Weights of a small transformer language model.
Training: a variant of Muon for these matrices, 421M tokens, 3212 steps.
Each number is 50 + 10 x the weight over its row's rms, rounded and kept within 0 to 99. Layers, rows and columns count from 0. The size before them is the row's rms in percent of the matrix's.

# layer 11 MLP down (transposed), 1280x320, rms 0.0305, rows 803-852, columns 128-159
116:60 54 56 51 64 46 53 68 61 43 51 55 38 67 37 30 36 51 33 68 58 39 29 71 39 64 46 56 50 51 51 49
124:65 52 49 35 57 46 64 67 65 44 42 65 44 50 44 50 63 40 56 49 57 62 56 46 43 67 47 56 64 52 38 58
120:62 45 42 56 48 72 48 44 51 52 63 72 39 58 42 35 58 41 42 36 60 37 45 52 38 53 48 52 49 38 53 59
110:59 43 66 44 40 60 62 36 47 59 59 43 38 58 40 52 39 32 40 50 65 37 46 69 48 39 59 39 59 61 51 38
108:49 45 49 42 52 47 35 54 38 43 54 44 54 61 54 63 43 54 35 30 74 45 63 59 37 52 51 51 43 51 47 55
094:52 39 52 47 67 43 55 50 46 48 54 46 50 34 36 51 47 49 39 55 65 53 55 51 43 50 58 48 63 46 55 65
088:57 49 43 44 26 55 45 43 44 42 49 47 36 75 50 41 73 42 44 45 46 43 69 62 64 56 46 40 64 60 54 43
098:58 52 44 54 38 40 49 61 53 58 50 53 38 58 53 48 64 50 53 48 45 48 58 46 51 48 47 55 53 31 43 66
110:60 58 41 46 77 60 33 43 48 48 59 41 58 62 56 39 52 54 53 42 76 57 57 60 46 52 34 54 54 58 55 40
104:46 45 63 41 55 53 27 46 16 35 51 57 49 45 59 50 53 40 42 48 49 43 55 41 48 50 55 39 57 60 48 40
101:32 44 44 37 52 55 46 49 54 64 69 68 61 50 60 34 49 50 45 60 64 48 47 48 44 52 56 62 34 49 53 60
106:46 42 62 85 36 42 54 42 45 54 22 68 45 49 64 64 65 57 34 52 57 43 44 32 57 58 62 58 56 38 61 59
105:71 55 51 77 48 57 58 60 46 38 47 62 50 65 54 59 83 60 44 42 52 49 46 46 44 42 61 45 31 46 69 44
113:36 49 48 44 46 69 62 53 46 67 44 50 52 42 60 43 52 44 51 45 42 32 58 35 52 51 41 62 60 54 50 44
106:42 42 35 57 51 61 57 32 44 48 42 43 48 52 46 58 45 57 59 37 56 25 38 40 48 49 56 54 60 40 50 37
111:48 68 24 49 64 44 39 46 34 52 63 50 49 46 56 40 40 43 46 46 26 56 52 61 63 59 38 51 50 63 32 47
085:47 62 49 29 53 43 52 58 46 54 78 69 60 51 61 55 46 47 54 49 57 41 50 39 50 42 43 57 57 45 56 32
101:51 52 46 51 38 68 40 52 55 44 55 60 52 50 47 43 45 66 40 44 34 42 23 44 43 34 40 32 52 47 44 42
096:47 46 80 51 51 63 37 38 47 50 48 48 36 49 48 48 55 44 38 51 39 64 44 58 47 35 45 45 54 44 51 47
093:44 58 57 51 53 42 43 44 40 64 68 57 51 56 53 56 45 52 55 58 64 51 45 40 41 52 41 32 54 50 69 42
083:55 32 40 34 51 42 38 32 47 44 56 43 59 49 49 46 58 53 63 42 67 56 54 66 64 37 42 43 42 48 64 50
090:56 63 49 55 58 68 52 61 42 39 47 54 55 57 46 52 37 32 55 36 49 57 41 43 51 45 54 42 36 50 44 43
090:46 46 60 19 33 45 50 56 60 51 50 44 59 49 46 43 58 49 37 50 34 54 48 43 24 46 44 67 67 46 51 58
097:37 54 41 51 49 40 55 62 58 63 43 47 46 80 57 38 37 47 42 51 34 44 55 45 54 63 53 43 46 40 47 55
096:32 52 49 60 67 53 42 51 49 50 58 45 39 43 39 39 53 44 39 58 56 58 58 66 51 51 24 43 50 50 51 58
090:58 63 56 59 65 39 47 56 45 61 51 63 59 41 55 55 60 53 33 39 44 45 43 56 62 45 44 60 70 44 38 58
117:49 58 39 25 50 50 50 28 52 51 22 31 51 36 45 30 63 51 45 47 53 57 36 59 52 55 48 37 50 42 50 43
087:36 48 49 72 20 39 52 51 54 65 55 60 37 42 58 41 47 42 56 52 58 42 68 50 30 44 55 48 42 52 63 52
101:46 53 58 46 49 45 56 46 63 56 52 52 38 39 56 52 54 66 36 43 55 51 55 60 43 66 40 42 51 47 57 44
116:33 30 62 47 32 62 47 11 65 56 56 61 32 55 39 59 57 45 50 46 55 62 57 51 60 53 70 51 65 40 57 48
079:56 67 69 49 40 40 40 52 49 58 64 38 52 40 50 41 43 41 30 47 45 45 51 57 65 48 45 66 71 55 45 51
112:54 46 60 57 31 50 51 58 65 48 64 52 22 50 62 50 47 57 38 31 57 66 60 50 53 37 58 76 39 40 35 56
110:59 47 71 46 40 53 40 55 55 51 44 40 61 51 59 65 55 45 51 30 69 44 66 54 42 59 56 44 48 56 65 35
093:53 56 44 53 63 59 46 42 61 47 54 57 39 51 49 53 57 55 56 55 60 41 49 45 52 55 47 66 58 64 49 50
089:37 54 49 41 67 64 58 39 60 52 63 39 52 36 50 64 31 32 57 52 50 60 50 46 56 72 42 42 50 39 61 62
104:41 45 60 60 44 37 40 74 35 25 37 45 32 47 64 49 52 39 62 43 30 52 50 50 48 58 53 47 37 48 48 39
112:42 34 53 54 30 53 59 49 63 45 28 45 45 39 46 53 48 31 39 35 50 60 51 54 57 42 53 49 52 47 39 48
096:45 64 56 65 48 45 56 49 58 51 35 57 38 38 40 51 45 53 58 35 52 52 42 52 48 44 35 48 62 48 41 44
108:64 55 50 52 47 49 46 53 50 50 50 41 46 70 47 51 39 53 58 64 65 49 52 40 51 45 45 55 46 47 41 71
101:48 57 39 49 52 64 38 41 46 37 42 56 43 60 46 35 48 64 24 41 50 63 45 49 44 64 41 43 58 52 49 52
100:64 73 61 50 52 58 47 53 43 48 57 58 52 67 58 48 56 30 38 44 40 36 44 45 56 57 61 46 34 45 49 55
099:50 49 48 47 38 60 46 60 47 38 65 55 48 37 45 60 69 48 28 57 50 41 54 51 50 54 50 57 52 46 33 56
113:36 67 46 56 38 44 64 25 51 51 44 51 66 41 52 62 43 39 41 56 59 40 53 49 42 42 53 43 30 49 51 45
097:45 59 33 50 49 47 42 61 49 75 48 49 48 40 50 44 44 30 51 65 45 62 60 40 65 36 27 58 72 50 45 35
105:52 55 38 58 46 58 46 56 60 36 52 68 48 64 51 57 42 41 47 40 52 34 40 51 41 50 63 43 46 56 60 51
101:40 58 57 54 59 60 48 59 44 63 40 37 61 56 56 60 52 70 69 70 39 46 41 59 57 78 32 41 59 40 55 73
093:42 66 46 39 64 54 59 48 59 47 50 57 48 45 59 48 56 53 53 75 53 69 54 33 44 49 33 54 52 62 36 70
095:43 43 50 50 45 34 49 40 48 45 67 45 36 44 38 59 43 37 57 58 58 48 58 40 61 66 73 35 42 57 44 50
096:56 53 56 39 48 36 53 64 55 39 45 49 56 49 39 49 58 48 46 51 37 58 50 50 52 55 33 49 61 53 58 54
098:77 68 52 55 36 50 55 40 61 68 71 53 44 52 58 38 35 51 61 59 60 51 43 49 56 48 49 39 50 61 38 47
# layer 11 MLP up, 1280x320, rms 0.0813, rows 804-853, columns 128-159
111:50 43 46 52 51 36 60 49 49 67 41 48 60 52 58 49 60 82 50 47 53 45 69 60 66 45 52 47 50 51 39 59
104:51 57 54 64 54 57 50 63 52 72 44 51 47 43 52 48 56 60 51 49 48 49 53 53 50 33 44 40 58 63 32 53
111:44 48 55 59 49 50 39 57 31 64 61 41 51 56 28 56 53 51 52 60 64 79 37 47 60 46 52 44 37 65 53 63
107:56 37 56 35 52 50 38 48 60 56 33 58 53 43 59 44 47 33 53 48 60 43 58 50 40 46 56 39 48 46 43 52
098:53 60 44 29 26 66 43 49 55 56 69 44 40 68 52 57 55 46 47 47 65 37 65 52 41 50 59 72 55 58 47 54
086:58 56 55 54 49 63 38 57 60 79 27 63 45 63 36 45 66 66 55 46 69 52 51 50 46 40 71 55 59 55 42 68
097:49 55 53 56 35 48 45 45 62 45 42 55 56 27 48 74 40 57 51 44 67 32 59 42 73 57 52 58 56 43 45 64
109:58 47 42 47 32 56 37 63 51 49 53 61 52 53 59 50 44 66 52 43 42 40 39 50 32 35 44 57 50 45 57 47
100:42 42 38 65 50 55 56 63 62 46 56 47 60 55 59 59 53 54 45 34 33 45 64 48 56 62 59 52 53 44 47 45
098:67 54 59 46 61 54 46 54 49 70 50 54 52 54 38 53 46 47 66 58 83 45 39 58 39 61 45 41 44 55 54 65
104:51 50 42 50 51 52 48 31 49 64 42 33 40 55 36 47 51 60 67 40 54 60 59 56 32 58 16 49 60 51 46 65
104:49 53 36 55 66 52 45 51 43 48 48 47 57 53 61 49 51 32 61 50 50 38 49 40 40 66 50 62 50 53 43 35
104:83 60 53 55 58 53 54 57 36 54 55 43 49 71 52 60 48 48 45 28 53 39 39 32 68 44 54 56 59 51 39 52
099:37 48 41 47 57 64 46 44 45 51 55 67 44 65 50 39 50 63 39 60 61 56 50 61 40 60 49 41 52 52 46 71
103:50 41 35 49 44 56 70 47 47 42 43 31 48 54 34 47 60 62 26 40 65 51 47 62 53 53 50 52 42 49 66 60
092:52 39 63 43 45 35 59 45 44 52 45 37 71 40 44 52 50 37 51 52 42 40 51 50 34 46 47 48 40 44 44 45
097:54 51 51 53 48 44 58 66 57 65 59 48 28 56 61 43 51 35 55 39 55 28 69 45 38 57 52 49 57 62 21 45
096:54 46 54 46 53 54 49 58 62 41 57 68 70 43 58 59 42 62 64 51 40 42 53 57 54 55 45 65 30 51 50 48
098:44 50 51 48 68 44 70 40 64 51 56 40 48 53 56 43 66 42 73 38 53 56 48 52 70 52 40 49 31 52 55 56
092:46 67 46 43 64 47 41 63 47 57 65 44 55 57 47 38 24 41 44 64 53 41 70 57 54 54 35 36 53 67 51 55
089:51 44 48 47 65 68 50 48 57 57 48 48 53 51 53 52 49 50 58 35 43 39 61 50 39 46 59 66 50 72 45 46
104:59 47 61 40 33 46 51 57 60 47 53 46 61 58 55 63 51 34 55 28 56 35 63 50 69 57 50 62 60 38 37 34
109:40 52 54 59 59 58 42 57 48 58 54 48 54 48 43 49 42 48 49 56 55 41 49 18 64 36 49 49 47 50 41 45
100:42 56 39 38 48 45 48 59 46 37 43 53 54 48 53 60 44 76 57 28 64 56 56 33 51 45 43 57 49 57 37 71
089:42 52 62 40 57 51 64 49 45 45 40 53 43 32 74 45 63 41 53 70 49 56 46 53 59 49 54 56 34 47 50 45
129:69 57 45 45 66 50 55 31 51 54 24 36 49 39 57 41 64 45 43 39 58 47 36 66 49 45 58 51 57 40 58 46
086:73 64 38 38 53 57 42 55 59 52 46 64 58 55 64 52 55 45 64 59 45 46 44 53 58 48 37 54 53 36 60 50
099:49 48 60 54 58 64 73 59 39 61 70 48 41 68 58 53 55 40 54 43 37 56 49 51 51 52 45 46 29 53 39 58
109:34 41 35 56 67 47 56 43 41 41 43 41 50 29 54 45 63 56 61 53 50 55 41 57 44 46 65 52 54 55 55 46
099:62 33 59 66 41 43 42 54 57 41 42 45 55 49 54 40 51 65 48 58 36 46 54 51 38 48 47 48 60 61 45 36
109:47 67 58 47 27 41 48 54 58 31 59 43 36 53 28 53 59 43 46 43 34 49 50 60 44 42 45 43 49 50 41 55
107:48 57 38 43 58 74 61 62 57 52 50 49 38 28 62 54 50 58 62 51 43 58 47 48 50 42 18 49 69 50 45 58
101:49 58 71 42 40 62 54 31 48 32 45 44 47 49 40 67 35 51 58 31 67 51 39 59 53 44 47 43 35 41 32 62
088:65 44 50 53 48 60 44 46 50 43 59 52 42 54 21 64 36 58 57 49 51 48 55 31 49 46 43 58 67 53 51 64
104:39 45 59 44 60 31 55 53 50 47 48 48 69 52 38 39 56 66 51 56 36 47 49 56 34 52 48 51 31 53 39 64
107:47 34 63 56 55 47 77 28 53 54 57 52 46 54 42 51 51 33 44 50 54 41 35 75 44 57 55 63 68 63 48 49
096:32 42 70 45 47 50 59 39 51 42 56 35 63 60 48 49 56 54 44 30 36 60 38 55 51 57 48 49 20 63 40 36
106:52 45 49 62 67 41 48 54 23 53 47 40 40 54 34 41 64 50 57 35 63 34 50 51 64 53 38 57 44 62 61 46
099:58 45 46 30 67 34 48 48 58 35 53 40 72 53 44 49 42 50 46 35 39 51 55 59 57 51 34 47 27 54 50 52
097:64 48 50 45 59 33 46 51 36 59 53 60 39 61 32 48 55 44 60 31 62 59 40 27 57 59 48 56 61 49 59 28
099:42 44 54 45 51 50 41 56 57 36 46 59 28 46 59 56 28 34 58 44 50 36 46 31 34 41 45 32 46 49 56 43
108:79 59 59 50 39 39 63 51 69 47 73 32 60 52 52 44 72 44 50 55 48 52 47 40 59 27 34 59 44 48 30 53
094:61 47 29 49 53 47 51 52 44 45 55 57 51 50 66 52 67 38 43 54 54 64 55 58 47 44 53 58 53 55 54 39
107:62 55 63 48 51 60 68 46 56 61 49 44 62 61 44 39 50 42 43 61 63 52 51 60 54 53 57 52 18 38 52 40
100:40 49 40 52 52 47 44 72 36 38 42 57 37 52 52 39 50 56 44 38 64 46 71 53 32 39 42 38 43 35 55 63
093:60 55 39 51 45 35 59 54 52 41 66 52 60 55 58 48 47 46 60 52 50 34 42 43 60 55 48 54 54 21 54 44
101:55 59 52 67 37 49 65 43 62 61 41 53 46 53 39 57 39 33 69 53 52 45 35 59 43 52 53 44 56 63 53 60
095:38 45 18 58 36 44 42 50 62 33 42 45 65 42 48 58 46 37 36 61 54 56 48 31 39 54 61 54 43 40 53 55
095:64 52 65 44 41 45 38 47 51 45 46 52 53 53 33 44 58 51 36 38 53 46 61 57 61 53 45 38 17 41 54 65
099:55 44 50 57 63 47 47 47 44 44 46 52 53 63 49 53 38 41 43 40 59 67 42 45 52 47 53 55 52 51 56 47